Weights of a small GPT-style language model, trained from scratch on English Wikipedia.
Size: 10 layers, vocabulary 32000.
Architecture: no biases in attention or MLP, normalized queries and keys.
Training: 410M tokens, 5737 steps.
Each number is 128 + 24 x the weight over its row's rms, rounded and kept within 0 to 255. Layers, rows and columns count from 0. The size above them is the row's rms in percent of the matrix's.

# layer 4 attention query, 320x320, rms 0.102, rows 165-182,197-214,229-246,261-277,293-309, columns 192-255
size [102 111  94 101 126  89  94  96 104 104 124  91 104  83  83 104  90 105 114 102  79 106 108  87  88  87 101 107 102  98 129 104 104 117  82 102  81  87  78  91 130  86 111  97 110 121 119  72  69  55  61  85  73  93 107  97  91 108 126  89  93  95  96 111 109  99  87  81  88 125  81 110 106  89 115 112  91  95  91  94 109 105  90  93  87  89 122  87]
[[ 76 190  87 120 120 145 126 119 138 169 122  88 113 134 133  97 106 111  72 108 140 105 138 149 106 156  93  70 127 112 115 111 155 121 130 103 131 141 128 112 110 148 123 147 135 159 106 156 126 149 116 136 140 145 119 134 153 133 109 123  81  88 104 130]
 [132 147  78 142  86 120 108 108 110 182 146 130 126 136 116 128 119 107 134 138 101 116 129 122  99 145 142 168 128 125 120 152 146  92 107 149 129  91 107  87 150 142 126 130 126 125 178 105 104  80 131 104 119 129 161 139 111 142 116 175  87 123 124 128]
 [115 134 123 129 115 144 165 156 106 134 125 132 105 137 145 109 144 125 143 118  57  97 151 133 167 161 151  87 127  92 125 159 135  95 109 141 104 143  97 131 138 190 160 129 152 179 127 146 168 108 147 178 154 138 170 137 136 152 131 106 111 132 107 152]
 [148 126 111 162 140 132 143  93 127 128 159  87 126 114 138 101 123 129 129 184 130 145 111 141 140 112 136 150 133 125 116 145 112 129 140 160 118  59 117 115 183  96 109 167 138 164  81 118 146 111 156 104 149 108 153 138 125  74 132 135 125 108 120 141]
 [119  96 138 163 110 108 154 155 108 101  92 146 142 154 118 102 161  97 137 146 144 112 143 103  96 142 131 123 148 152  79 113 157 134 117 116 162  78  71 135  77 124  96 115 142 138 155 118 159 122 138 143 158 145 157 126  99  76 142 131 139 129 142 134]
 [138 153 142 179 127 132 125 115 116 150 103 113 144 128 131 126 129 130 105 109 134  93 175 143 136 163 189 145 122 124 131 142 147 133 142 111 147 171  85 121 141 161 107 166 187 185 126 129 106 148  89 143 136 134 117 127  90  99 175 151 121 151 132 137]
 [162 102 111 164 153 168 133 125 145 172 168 118  78  88 157 125 116 150 169 118 158  99 145 135  96 130 145 169 144 137 131 143 148 111 139 127 144 146 108 132 132 177 142 126 129 125 120 103 129 134 124 155 116 123 134 111 120 143 143 178  86 154 141 162]
 [126  85 146 118 110 176  88 119 160 118 157 120  99 115 153 134 119 161 125 100 109 144 144 128 127 116 109 111 140 119 148 124 142  99 159 133 117 130 131 148 140 144 109 114 145 131 129 156 124 115  90 115 103 148 103 146 133 169 109  97  91 148 125 154]
 [130 107 153 157 132 135 157 120 153 140 138  99 109 124 154 137 164 121 107 168 133 105 119 101 113 161 170 101 134 191 115 172 136 162 123 151 133  81 136 145 139 131 104 192 139 138 127 127 147  69 135 132 135 123  87 117 106 113 147 148 124 101 127 132]
 [ 84 126 139  88 145 133  61 110 111 129 144 145 122 123 142 115 114 111 127 152 118 108 129 125 107 143 125 103 135 148 138 125  85 130 144 101 155 106 166 109 152 118 162 140 102  75 133 137  91 152 139 120 143 113 110 147 116 121 147 122 109 174 115  91]
 [108 100 118 139 125 149 109 128  96 151 147 131 133 140 120  95 130 152 166 113 153 124 101 127 121 112 110  80 182  90 152 116  94 155 111 114 115 101 177 125 149 163 119 107 121 136 118 122 146 152 113 107 130 110 117 106 108 150 140 100 106 170 143 116]
 [ 65 129  81 125 152 149 131 128 116 142 119 118 166 129 140 164 115 135 154 104 167 161 114 101 138 150 119 128 109 126 119 140 148 163 104 117 132 174 144 133  95 163  96 133 119 137 150 148 135 126 152 128 131 102 122 159 147 148  96  95 135 111 146 110]
 [111 104 132  99 119  82 116 144  98 141 152  93  92 126  97 119  69 132 110 170  90 134 140 137 183 129 124 139 150 171 126 108 123 174 139 140 116 152 147 121 115  88 115 169 110 104 121 119 129 118 146 142 169 113 176 149  61 123 116 137 140 123 110 122]
 [131 120 119 134 117 149 115  97 136 116 146 125 136 103 123 125 133 126 105 114 160 134 136 149 122 142 130  92 114  98 123 132 130 113 123 131  98 139 162 105 169 147 128 117 157 183 164  86 115 109 115 105 153 141  82 164 129 134 134  86 171 115 154  95]
 [ 86 124  89 133 103  95 149 139  69 146 109 140 144 166 136  99 102  91 138 116 195  54 181 177 116 128 118 119 118 145 121 107 182 166 160 146 164 139 158 113 104 132 149  83 101 135 147 122 120 138 129 139 100 144 125 117 106 134 123 123 146 145 108 133]
 [127 165 147 158 148 129 119 124 114  95  92 151 109 123 105  99 107 130 119 125 102 168  90 116 178 129 131 152  78  98 138 167  75 169 141 130 109 119 123 140 141  97 103  98  75  92 107 143 124  93 135 110 134 111 170 126 139 183 164 143 133 131  62 124]
 [156  96 177  98 149 119 126 172 141 114  98 126 116 139 126 114 128 165 133 117 150  97  80  84 182 131 150 147 155 147 146 155 130 139  92 125  92 152 136  90 132 118 137 104 129 103 117 161 179 123 108 179  86 104 118 110 177 133 124  68 107 145  83 134]
 [ 85 140 127 113  98 113 141 109 149 138 108 162 129 104 118 142 111 110 121 124 142 150 159 147  76 162 120 144 122 150 120 126 145 141 112 153 139 165  79 110 153 132 109 137 147 151 167 134 119 114 135 167 108 156 104 112 107 107 149 146 142  70 117 137]
 [116 135  91  99 115  95 133 155 137 175 119 128 113 145 153 102 118 142  98 139  89 123 103 118  94 135 103 133 157  73 120 135 112 120 121 108 156 139 121 121  79 134 127 133 128 101 148 161 115 128 114 177 113 172 110 120 137 101 102 116 136  93 155 181]
 [148 158  95  91 144 107 131 128 113 121 131 168 123  96 103 131 183 141 136 140 127 112 165  85 170 128 156 146  88 154 139 150 150 166  86 152 156 117  90  74 139 156 113 112 103 152 133 121  95 119 114 132 147 133 176 154  86 106 151 131  94 146 115 126]
 [147 114  81 150 174 100 181 130 104 125 140 111  89 126 135 147 151  96 150 122 107  82 133 166 145 135 103 125 133  86 132 121 122 135 189 128 144 122  96 123 103 148 125  87 113 163 134 129 135  91 103 119 108 104 144 119 157 119 148  96 153 140  92 125]
 [126 139  97 161 128 131  97 143 121 115 111 158 124 165 133 139 158 124 155 147 129 137  54 165 105  78 117 102 117 114 109 134  91 104 133 128 128 118  74 144 160 136 144 107 106 100 125 119 136 113 165 154 172 174 151 115 139 108 136 118 120 150 139 139]
 [160  87 125 135 179 141 119 126 117 141 161 151 149 142 116 107 114 130 147 103 101 116 108  88  79  94 151 100 132 124 157 134 154 134 133 107 131 102  71 153  97 118 122 137 123 103 173  82 130 107 161 137 137 135 146 143 144 104 151 111 126 121 104 110]
 [132 119  91 133 104 132  96 131 143 160 114 120 117 105  68  92  83 137 170 108 134 108 110 161 167 108 174 126 135 158 162 182 137 110 137  90 138 138 134 122 136 144 178 160 154 127  84 105 111 101 141 156 142 106 110 132 154 125 130 164 144 147 139  65]
 [118 131 149 133 145 122 132 110 112 152 136 136  93  74 135 126 145  90 137 138 105 143 116 148 116 135 115 139 148 120 143 131 113 127 106 124  89  89 144 172  97 157  77 157  73 134 101 156 134 109 134 148 133 109 141 155 119 136 151 132 102 127  77 127]
 [134 120 121 137 133 120 121 120 202  59 113 128 156 104 165 143 106 132 149 106 126 102 170  88 127 146 110 125 118  74 134 124  98 132  78 109  89 107 111 132 149 122  97 113 117 106 124 155 138 139 117 157  92 117  95 133 115 163 119 146 153 123 109 138]
 [109 146 158 123 145 138 105 140 152 112 118 131 138 147 149  88 123 175 126 155 154 115  92 101 157 122 111 117  90 160 146 107 135 122 128 140 163 131 139 106 160 140  80 106 139  98 126 123 139 141 102 163  95 124 170 110  82 112 145 153 126 128 133 120]
 [ 82 116 107 125 179 166 124 158 142 103 164 103 137  93 132 145 136 113 122 101 128 150 126 111 123 157 111 132  95 141 142 124  93 158 211 109 132 115 153  98 107  94 117 122 115 132 117 103  92 132  89 144 116  75 146 128 115 160 124 132 131 136 133  80]
 [122 160 122 134 111 135 111 160 165  97 123 147 120 128 121 131 147 159 140 146 148  99 117  92 119 111 131  97 190 110 162 102  72 105 130 144 119  92 167  94 139 148  87  27 161 125 130 155 132 157 130 135 136 122 152 148 151 160 102 103 137 112 149 127]
 [107 155 116 121 163 163 122 149 129 105  77 155 153 163 134 162 116 132 140 143 150 174 135 122 169 176 125 127 132 120 109 105 177 159 106 143 113 102 132 120 164 161 113 102 142 179 134 141  98 161 150 118 134 150 136 130  79 159 133 107 148 140 119 121]
 [121 103 118 126 123 123 117 134 160 116  71 110 134 110 134  72 109 122 133 141 141 137 126 130 123 107 166 141 124 113 130 122 161 101  90 145 160  73  95 129  90  96  71 144 135 114  75 129 119 163 141 138 145 106 151 138 126 141 101 138 117 135 151 124]
 [129 105  89 119 133 124 153  93 133 124 136 106 102 147 132 135 133 102 106 109 152 126 133 121 167 118  87 117 115 131 108 132 123 159 144  98  54 129 103 119 127 195 112 139 128 138 185 125 166 118 112 138 170 105 116 118 135 138 148 132 127 131 105  91]
 [ 96 153 152 158 173 135 108 155 132 112 142  99 121 160 128 156 160  66 109 120  93 118  96 124 129 114  96  90 132 117 114 123 116 162 132 135 139 132 124  95 132 143 135 127 117 187 121 141 145 133 124 138 115 148 134 111  80 150 129 154 124 136 111 121]
 [125 179 111 159 152 115 126 105 124 129 114 100 163  98 146 145 133 143 107 109  98 132 138  96 141 183 114 128 141 125 138 131 116 159 117 154 127 108 167 114 130 138 111 125 108 110 117 163 117 125  87 128  95  98 118 113 157 142 147 158 106 113 145 143]
 [136 133 153 131 137  77 130 141  90 175 149 143 116 150 136 147 147 133 138 128 101 137 117 193 162 144 185 205  91 129 163 145 129 125  92 155 129 110 128 113 121 126 115 161 146 145 115 136 149 130 130 123 121  98 109 118 136 132 133 132 109 131 128 133]
 [141  94 109 111  87 137 137 107 138 143 110 114 153  89 159 118 112  85 108 157 138 143 188 137 142 150 125 132 120 162 128 129 135 169 156 125 109 154 122 124 170 140 157 122 109 142 145 115  93 138 151 163 151 157  78  91 146 149 127 102 102 110 100 162]
 [136 144 144 153 117 131 184  90 106 132 141 108 134 127 142 120 137 186 128 111 136 122 179 134 108 116 117 101 111 119 126 124 145 131 141 110 156 142 133 127  98 111 111 122 145 136 123 157 158 149 119 151 149 144 105 156 137 138 143  77 126 127 107 172]
 [136 152 140 157 149 124 169  83 132 152 138 134 121 111 126  86 145 142 125 125 128 131 134 148 131 105 111 143  81 132 144 121 126 127 104 119 112 111 147 137 153 148 103 110 176 125 153 116 181 119 161 133 137 150 145 145 107 143 157 111 173  94 139 115]
 [ 99  97 126 118 111 127 114 150  95 167 129 135 138 126 118 117 109 121 128 105 112 110 129 104 119 125 135  99 158 132 135 107 136  99 148 140 155 132 118  79  74 116 142 169 127 167 159 133 126 132 100 145 106 130 130 142 114 108 117 135 155  94 119 135]
 [124 123 157 150 117 105 135 108 143 133  94 129 142 129 138 109 195 118 105 155 138 153 140 133 110  86 128  95  66 112 121 130 104 159 173 128 100 157 144 113 169 129 112 117 171 155 104 108 113 135 211 115 129 121 127 119 128 108 107 153 164  99 147 109]
 [147 130 120 141 139 161 118  94 126 119 108 110 173 117 150 140 139 107 158 162 173 124 120 103 108 137 108 102 125 145 130 133 135 154 154 131 128 125 148 110 143 157 105 114 121 142 171 122 127 156 194 154 157 102 113 127 154 162 105 142 171 132 104  70]
 [102  78 147 175 113 118 126 113 166 168 125 110 133  52 115 100 152 169 105  99 145  46 112 166  82 141 164 117 141 114 135 129 178 151 114 141 117 156 119 154 129 129 131 109 139 126 103  96  86 101 129 125 121 115 110 159 135 119  97 146 148 133 160 121]
 [105  91 111 142 121 144 122 133 124 177 170 189 120 122 142  77 141 156 129  91 103  88  97 166 126 129 127 144 146 170 115 148 132 119 128 122 115 103  91 161 122 106 137 131 139 158  93 101 129  84 120 123  83 125 131 166 144 118 145 135 141 120 110 106]
 [122 152 148 105 124 113 116 160 122 139 180 123 115 129 124 174 106 130 124 107 155 138 191 135 123 124  88 138 131 102 176 122 136 116 146 117 136 149 105  92 130 185 126 111 161  95 128 119 149  99  87 163 127 123 130 137 128 130 133  97 136 144 134 156]
 [ 98  90 119 145 108 153 119 125 117 156 110 149 124  98 147 123 126 139 120 102 142  83 136 159 130 112 173 111 152 131 125 147 146 140 146 119 125  91 129 135 119 124  84 173 116 140  93 146 116 107 124 138  53 124 131 140 106 110 139  99 144 101 117 105]
 [150 141 159 132 141 100 110 116 148 132 148 135 129 110 144 146 148 131  98 108 169 152 155  94 119 118 158 103 127  85 128 117 103 118 176 109 133 131 176 121 157 110 128 112 103 113 114 109 114 151 129 101 118 127 126 144 185 117 149 102 119 172  75 139]
 [135  87 131 142 135 114 150  98 114 137 140  98 114 105 124 115  97 125 151 131 165 117 133 123 119 125 137  98 173 121 126 121 157 135 112 136 150  68 144 141 156 153 128 154 130 121 116 135 108 148 111  89 182 121 125 158 103 159 127 141 137 165 119 158]
 [116 136 127 159  83 124  96 131 112 151 133 116 155 132 112  98 175 136 133  96 139 131 129 150 118 161 110 139 107 102  96 145 120 120  93 146 141 154 107 124 138 163  93 138 168 164 173 140 148 143  90  89 142 127 117 115 107 110  93 125 130 128 136 110]
 [161 109 130 139 128  73 157 127 118 112  74  90 118 138 132 135 140 117 124 165 122 126 186 146 133 110 135 141 162 164 102 154 155 140 110 108 125 124 102 115 136 107 175  99 124 111 140 133 120 133 132 117  98 102 111 169 147 151 129 147 151 159 158 108]
 [107 143 143 154 103 127 110  84 122 141 148  88 135 139 148 122 175 166 115  88 142 108 133 127 125 128 105 104  77 101 131 144 146 130 152  92 169 151 137 132 122 126  87 102 104 138 126 128 146 126 147  99 172 105 110 148 141 128 104 115 113 119 113 123]
 [116 137 128 156 153 131 176 104 121 134 111 116 128 103 132 115 139 147 105 139 133 121 134 117 102 138  87  94  68 101 153 124 134 129 139 102 173 170 117 126 121 155 118 108 135 151 154  82 126 142 124 120 164 134 111 137 102 163 142  55 184 154 124 146]
 [148 112  85 102 128 100 104 161 104  89 152 125 150 132 112 131 108 121 119 131 115 153 124 129 148 144 141 122 124  93 106  96  95 138 121 112 153 122  95 113 126 105  97 145 104 123 126 151 113 127 156 160 126  90 134 112 125  98 136 150  48 149 145 169]
 [124 109 121 117 129 127  97 183 117 120 109 133 123 109 113 126  96 136 178 125 153 156 130 140 153 101 142 149 174 144 134 126  96 119  83 181  87  96 135 141  85 122 195 164 126 154 115 155 131 107 128 112  78 149 107 133 127 116 147 165 135  98 128 137]
 [137 107 138 124 122 154 121 170  97 137 133 119 125 129 130 110 130 131 147 138 128  93 100 132 126 133 118 146 112 155 104 131 127 145 136 143 106  83 113 126 131 120 120 137 155 126 109 127 113  70 118 152 110 100 100 156 131 132 141 126 135 143 155 166]
 [ 93 164 117 115  96 118 113 106 124 119 146 107 105 117 151 116 140 155 133 135  98 111 188 150 119 137  86 111 123 165 150 143 127 126 120 122 180 185 114 110 104 126 129 118 152 102 150 158 147 155 103 160 113 146 126 135 146  99 106  99 136 132  94 132]
 [116 144 158 115 122 175 138 138 129 127 156 149 120 115 119 133  95 102 198 154 131 111 116 121 131 120 120 176 105 133 134 142 121 152 130 106 125  64 113  94 163 150 143 126 101 167 141 106 147 119 149 129 143 135 160 175 134 116 154 140 140 127 113 127]
 [130  74 138  98 123 156 128 132  96 147 164 125 100 125 115 133 111 135  88 108 119 119 155 118 153 125 124 152  87 162 117 126 136 113 155 107 111 133 101  99 103 129 112 119 122 153 152 140 132 126  90 115 127 121 148 153 114 188 126 142 145  85 123 123]
 [128 118 158 172 146 138  82 145 153  65 111 158 121 115  89  99  98 129 109 114 143 129 151 102 113  91 136 103 112 132  99 146  88 121 133 104 119 122  90 135 173 132  62 164 140 100 129 125 121 103 185 124 106 143 132 153 190  99 120 145 171  91 127 119]
 [144 126 163 127 126 124 174 132 144 128 114 135 166 111 179 142 147 153 168 139 140 141 138  87  88 141 109  92 177 139 141 119 122 158 111 123 125 112 152 125 112 114 151 146 117 113 154 151 120 145 135 144 161 105 104 140  95 103 130 139 114 151 104 111]
 [133 103 122 139  94 115 111 156 129 150 156  83 159 128  55 113 139 114 141 120 175 134 121  82 160 118 132  94 140 144 107 134 149  98 116 118 163 173  80 126 157  89  94  71 126 124 119 130  98 134 122 144  71 126 130 144 149 125 134 135 130 137 156  90]
 [116  91 122 132 121 135 149 185 107 159 176 156 108 150 127  81 124 124 128 160  89 113 111 163 117 146 107 149 112 128  99 134 128 152 141 142 161 101 110 117 103 108 186 151 150 139  99  86  95 137 108 145 143 153 121 107 108 177 166 120 137  99 128 159]
 [125 151 173 119 175 139 131 153 138  89 162 112 123 128 172 196 119 145 130  97 104 104 141 139 119 146 151 123 122 159 135 141 126 153 128 133 102 130 140 117  91 158 100 126 163 126 108 116 143 131  70 112 121 101 115 137  78 115 111 125 147 114 112 125]
 [136 130 133  83 122 122  94 158 118 138 110 163 131 120 147 110 150 121  94  89 131 122 114 166 125 123 150 111 143 154 141 141 162 153 147 111 168 104 115 144 123 139 121 116 118 111 115 111 113 123 125 161 103 106 115 153 144 102 116 116 121 131 111 106]
 [121 116 113 131 151 128  80 125 132 127 164 149 144 153 109 138 128 149  72 136 146 115 155 106 135 126 103  98 118  95 175 146 110 133 178 126 126 149 124 171 187 107 137  93 146 148 111 122 115 155 127 115 103 118 163 130 168 118 131 136 146 145 133 114]
 [160 136 148 105 124 153 149  95  87 127 124  93 115 119 144 143 159 117 151 139 139  98 134 112  89 130 130 128 162 124 112 148 114 132 118 112 119  92 172 135 134 179 149  94 160 141 163 134 133 137 133 123 176 106  89 140 160 161 115 161 106 153 158 118]
 [113 132 144 134 145  95 122  93 148 125 140 126 167 130 115 164 149 106 134 116 206 118 184 129 142 117 101 114 119 182 125 107 121 135 106 143  99 113 146 103 121 204 105 122 134 152 165 172 105 149 153 155 101 168 129 143 105 150 123  99 147 105  88 108]
 [161  88 157 141 116 135 143 138 131 138 125 113 124  97 169 126 104 141 153 144 148 122 124 123 141 138 171 121 113 155 130 147 151 148 121 127 129 125 131 134 167  77 140 119 124 106 110 107 133 167 151 170 177 116 147 168 115 207 151 130 110 126 104 149]
 [112 153 144 120 142  98 131  82 106 119 150  93 134 134 111 126 155 148  89  99 144 115 141 131 112 144  88 125 124 135 117 105 143 130  94 141 125 145 146 120 129 166 102  99 145 175 161 144 125 152 138 157 134 103 128 121 130 156 127 130 138 132 112 100]
 [132 122 138 111 133 133 113 143 107 126 137 125 116 101 157 126 141 167 133 138 150 150 138 113 112  86  92  91 139 150 113 151 114 122 133  84 167  90 148 103 107 118 131  90 110 169 165 149 154 151 138 181 119 140 120 131  59 153 145  89 100 158 115 110]
 [ 83 146 152 134 109 124  97 127 149 128 163 146 123  97 125 156 161  94  90 145 118 118 159 134 179 129 134 144 124 131 101 105 107 135 157 125 143 139 120 139 147 107 118 119 144 136 159 144  95  73  93 101 145 120 105 152  94 115 136 134 108 114 119 122]
 [132  85 154 102 104 140 115 154 138 152 130 139 143  80 162 131 158 123 100 140 126 117  94  99 126 121 153 142  84 101 138 118 131 133 133 127  84 148 141 136 123 117 127 124 102  88 104 146 153 150 130 131 139 134 115 149 163 151 138 169 133 112 145 170]
 [127 157 123 115 119 115 126  84 113 155 112  87 121 146 116 136 149  99 111 120  50 118 144 115  63 135 145  92 114 116 110 118 100  84 160  69 164 128 125 115  94 170 177 127 135 135 139 173 133 164  72 128  90 184 125 143 152 136 124 141 127 109 153 138]
 [165 115 122  99 103 196 136  97 109 153 139  86 154 143 127 128 111  98 155 114 156  90 113 109 130 124 122 143 104 154 141 133 123 104 133  97 115  86 135 123 109 140 129 133 135 203 158 109 144 103 124 157 112 134 130 127  99 124 125 127 117 114 117 123]
 [111 130 101 127 168 120 145 149  68 121 134 118  93 122 123 148 133 117 138 125  80 137 149 118 127 136 145 120 111 121 136 134 146  87 127 145 143 143  84  95 123 168 130 107  97 118 179 153 158 125 101 133 128 131 147 156 102 104 137 106 143 144 109 116]
 [156 118 152 109 136 159 115 117 112 139  93  84 143 127 152 106 149  94 173 100 163 152 109 134 161 128 140 132 137 114  89 178 110 133 117 110 168  84 114 139 139 167 131 125 159 154 155  97 149  82 123 121 126 148 150 172  70  76 110 113 138 128 104 123]
 [132 131 130 162 138 132 141 157 110 122 160 153 117 125 130 169 147 110 155 119 106 135 157 131 138 117  83 115 160 139 118 109 128 137 145 155 139 140  94 184  68 137  94 122 130 129 126 141 137 185 141 143 159 123 183 145 139  78 109  94 134 109 133 133]
 [155  52 119 165 159 162 116 149 131 111 111 128 148  98 138 150 125 145 131 123 126 106 138 147 138 118 118 147 121 163  92 154 152 135 128 149 177 140 104  78 114 103 101 137 165 150 137 133 166  85  77 144 104 122 120 104 118  94 133 147 132 147 130  86]
 [ 96 213  94 160 124 128 142 112  93 148 140  89  75  68 150  93 156 138  76 146 144 114 134 121  85 118 129 123 142 131 167 114 143 112 169 151 115  95 143 177 128 179 125 165 116 103 122 100  82 135 151 181  89 136 140 139 148 105 154 129 111 142 118 140]
 [111 146 152 120 120  81 103 165 149 139 174 109 128 111 145 141 134 182 132 118 128 130 136 103 130 112 137 153 133 103 165 112 117 145 145  85 128 118 157 102  95 164 146 126 104 112  81 150 131 135  62 112 103 132 103 132 122 131 131 141 158 145 137 132]
 [111  90 155 134 163 112 116 100 164 102  85 148 141 137 115 146 118 129 128  89 135  64 153 128  92  98 121 135 141 144 147 130  51  71 123 151 133 156 102 143 133 104 100 138  87 133 142 129 154  95 118 123  96 143 150 159 120 125 137 115 143  98  73 116]
 [130 106 144 145 143 111 111 165 159 110 119 124 146 137 115 146 108 129 113 151 131 125  83 140 128 131 162 108 101 112 123 128  60  98 141 132 122 169  80 143 126  93  83 140 156 118 118 149  98 113 102 136 112 158 144 163 150 110 143 156 173 136 164 120]
 [157 117 140 140 115 177  98  81 134 124 143 117 131 128 141 144 114 150 170 129 122  68 120 110 138 132 121 151 140 146 130 148  74 151 142 148 144 124 154 135 118 130 140  80 128 120 153 124 110 143 120 105 131 112 134 108 153 163 129 130 123 152 105 109]
 [133 150 122 150 143 129  97  73 145 137 125 125 195 109  95 140  85 109 103 104 103 120 130 103 149 111 183 114 131 150 100 163 101 109 128 117 117 112 112 135 128 149  88 108 142 136 140 146 132 112  93 133 111 138  91 123 129 157 143  95 129 123 142 155]
 [161  95 128 128  68 151  86 150 126 139  96 164 148 116 116 126 147 150 115 143 129 148 115 150 157 153 109 120 122  97 128 150 188 151 137 116 128  93 169 156 179 127 150 136 150 151 113 152 112 137 118 133 103 107 111 137  90 161 158 170  84 115 134 127]
 [104  83 123 181 136 148 131 140  95 118 124 108 182 109  96 147 138 127 162 150  81 130 116 145 125 150  98  91 133 138 139 116 117 172 115  97  88 102 135 107 109 143 139 142 116 167 173 160 140  97 103 149 149 132 132 100 121 118 159 138  86 138 154 106]
 [165 169 181 121 135 122 111 133 113 177 100  75 145 121  98 142 133 110  76 151 141 147 158 110  56  83 129 114  98 145 116 126 121 192 112 120 131 112 150 102 139 150 175  66 107 149 167 105 148 130  96 138 173 159 152 120 120 149 130 120 130 124 135 123]
 [ 96 123 130 113 141 121 107 128 122 117 134 146 149 159 163 136 121 120 132 124 115 164 146 127  95 139 127 113 128 125 142  98 121 130 129 144 181 130 129 134 150  82 118 136 132 122 118 138  96 118 102  65 138 109 106 104 144 132 175 155 115 180 159 128]
 [ 96  94 141 129 155 105 111 156 127  98 151 131 114 150 148 179 160 136 157  93  91 154  91 120 125 128 162 147 107 121 173 142 132  91 120 127 119 153 120 152 124 117 117 166  92 131 157 156 127 120 155 109 123 119 118 144  90 122 107  74 106 154 119  96]]
# layer 4 attention key, 64x320, rms 0.0932, rows 37-53, columns 192-255
size [ 99  78  88 101 116 101 103 117 118 120 136  88  89  98  80  91  77]
[[163 144 144 127 108 138 139 133 107 147 183 171 127 176 150 174 117 119 118 114 107  97 125 164 102 125 100 146 178 116 139 146 139  91 128 109 119 102 153 136 130 133  93 138 106 170 146 104 158 160 131 149 116 123  89 100 187 126 158 133  98 123 112 123]
 [158 152  94 156 114 153 145 118 127 133 154 170  96 104 157 123 137 146 103 124 117 209 165  91 118 100 129 106 188 121 121 128 145 161 144 162 121 130 141  85 164  88  97 136 140 127 116 155  98 163 151 148 159 159 118 109 141 132 140  94 133 149 112 155]
 [105 117 168 111 114 126 146 109 142 108 121 116 140 127 126 145 152 149 156 102 105 109 148 104 114 144 139 148  95 130 119 143 113 124 131 178 113 157 157 130 140 111 156 133 106 126 111 109 162 135 145 142 135 125 166 139 149 153 102 112 128 138 154 144]
 [159 103 123 131 175 153 124 102 164 125 138 117 120 178  77 108 106 128 136 174 113 161 107  88 143 171 126 117 104 164 142 106 149 161  75 131 121 118  78 120  71 176 169 187 130  96 140 150 150 141 119 147 149 118 160 141 118 109  90 104 102 169 106  85]
 [ 88 115 105 128 162 152 115 138 118 116  73 105  97 141 116 144 117  94 168 161 123 152 109 178 118 112 152 155  97 151  99 186 144 137 165 112 135 106 130 127 118 142 148 106 108 123 118 123 124 155 157 140  98 107 152 161  99 113 128  96 172 144  86 150]
 [144 127 154 142 169 117 123 146 101 112 120 164 120 115 113  81  66 137 126 145 130 127 121  89 134 127 143 144  97 133 134  77 140 102 113 142 105 126 101  72 118 160  95 120 143 120 139 138 121 106 115 174  99 138 171 118  96 111 135 121 111 111  93 143]
 [158 139 112 125 125 132  82 149 110 101 175 142 129 106 140 118 138 119 139 106 119 123 127 135 113 140 150 123 108 155 135 116 157 118 125  99  63 142 117 147 167 137 138 125 164 117 143 123 141  95 115 128 105 145 155 140 117  88 115 132  85 145 106 127]
 [139 111  87 112 128 122 102 182 126 112 114 177 133 120 128 118  88 140 159 123 143 127 110 126 130 113 120 104 143 107 145 111 121 111 150 119 176 111 151 159 101 134 108 131 165 160 131 152 124 143  90 129 118 127 126 148 154 133 178 147 126 111 103 127]
 [117 165 115 135  84 122 108 161 146  95 101 144 141 110 105 143 127 135 170 158 142 126 105  95 148 153 121 176 122 169 139 120 108 142  57 167  93 142 126  66 124 143 131 134 172  76  92 117 133 161 132 174  92 161 117 111  87 117 149 129 132 138 185 133]
 [117 134 122 146 131 148  87 104 121 121 107 136 127 140 174 138 124  83 156 174 125 118 123 112 113  95  94 121 120 162 149 116 130 120 167 158 164 154 132 107 109 128 124 100 113  97 143 137  97 147 143 128 121 116 129 130 158 116 156 122 146 105 116 130]
 [155 141 100 148 134 134 148 152 133 210 127 133 112 139 139 146 139 108 117 113 110 115 117 157 108 139  97 124 145 111 161 128 178 145 157 160 141 138 170 153 126 119 129  69 123 120 116  77 143  99 161 103 138 114 106 106 132 154 158 108 105 114 154 160]
 [149  93 132 138 155 136 136 105 103 140 123 138 110 150 169  85 101 115  97 105  96 117 107 107 150  98 167  90 140 142 122 135 155 160 151 150 130  87  59 150 150 114 126 127  98 126  75 112 140  92 126 120 174 133 150 120 127  73 136 168 119 149 117 104]
 [116 134 150 122 116 139 167 129 111 146 127 114  93 155 123  99 154  95 109 138 112 144 159 154 139 142 137 135  87  84  64 117 119 101 124 129 107 111 155 127 124 155 194 147 120 117  91 113 164 145 118 142 152 132 171  95 156  95 104 140 103 143 133  80]
 [126 123  88 138 143 166  83 153 135  98 173 182 127 137 133 153 114 102 121 117 173 101 107  91 100 133 150 115 158 151 141  97 166  99 114 122 150  98 102 125 147 151 123 154 105  90 122 127 131 157 117 155 145 152  97 119 149  86 142 150 131 114 122 131]
 [120 153 100 147 140 129 121 106 168 135 134 152 119 127 176 126 140  96 119 172  86 147 113 104 140 102 136 134  92  93 111 152 163 152  62 126 125 132 112 143 124 135 141 157 123  85 131 142 100 170 174 140 199 122 145 147 157 113 104  93 107 114  78 126]
 [109 134 117 105 153 128 114 119 121 148 145 127 139 155 113 103 179 140 100 133  68 151 173 142 100 184 121 124 107 110 135 109 150 121 186 173  93 170 127 121  96  64 123 160 130 136  65 115 148 122 140 132 100 149 135 160 102 127 104 130 109 151 158 162]
 [129  85 142 140 136  94 114 130 170 136 128 128  92  69  92  96 137  97 119 125 149  88 113 188 159 161 139 120 153 173 120 139 123 140 121 146 134 139 149 122 128 154 187 106 153  94 127  92 137 107  73 118 113 122 139 126 126 167 136 166  86 138 104  84]]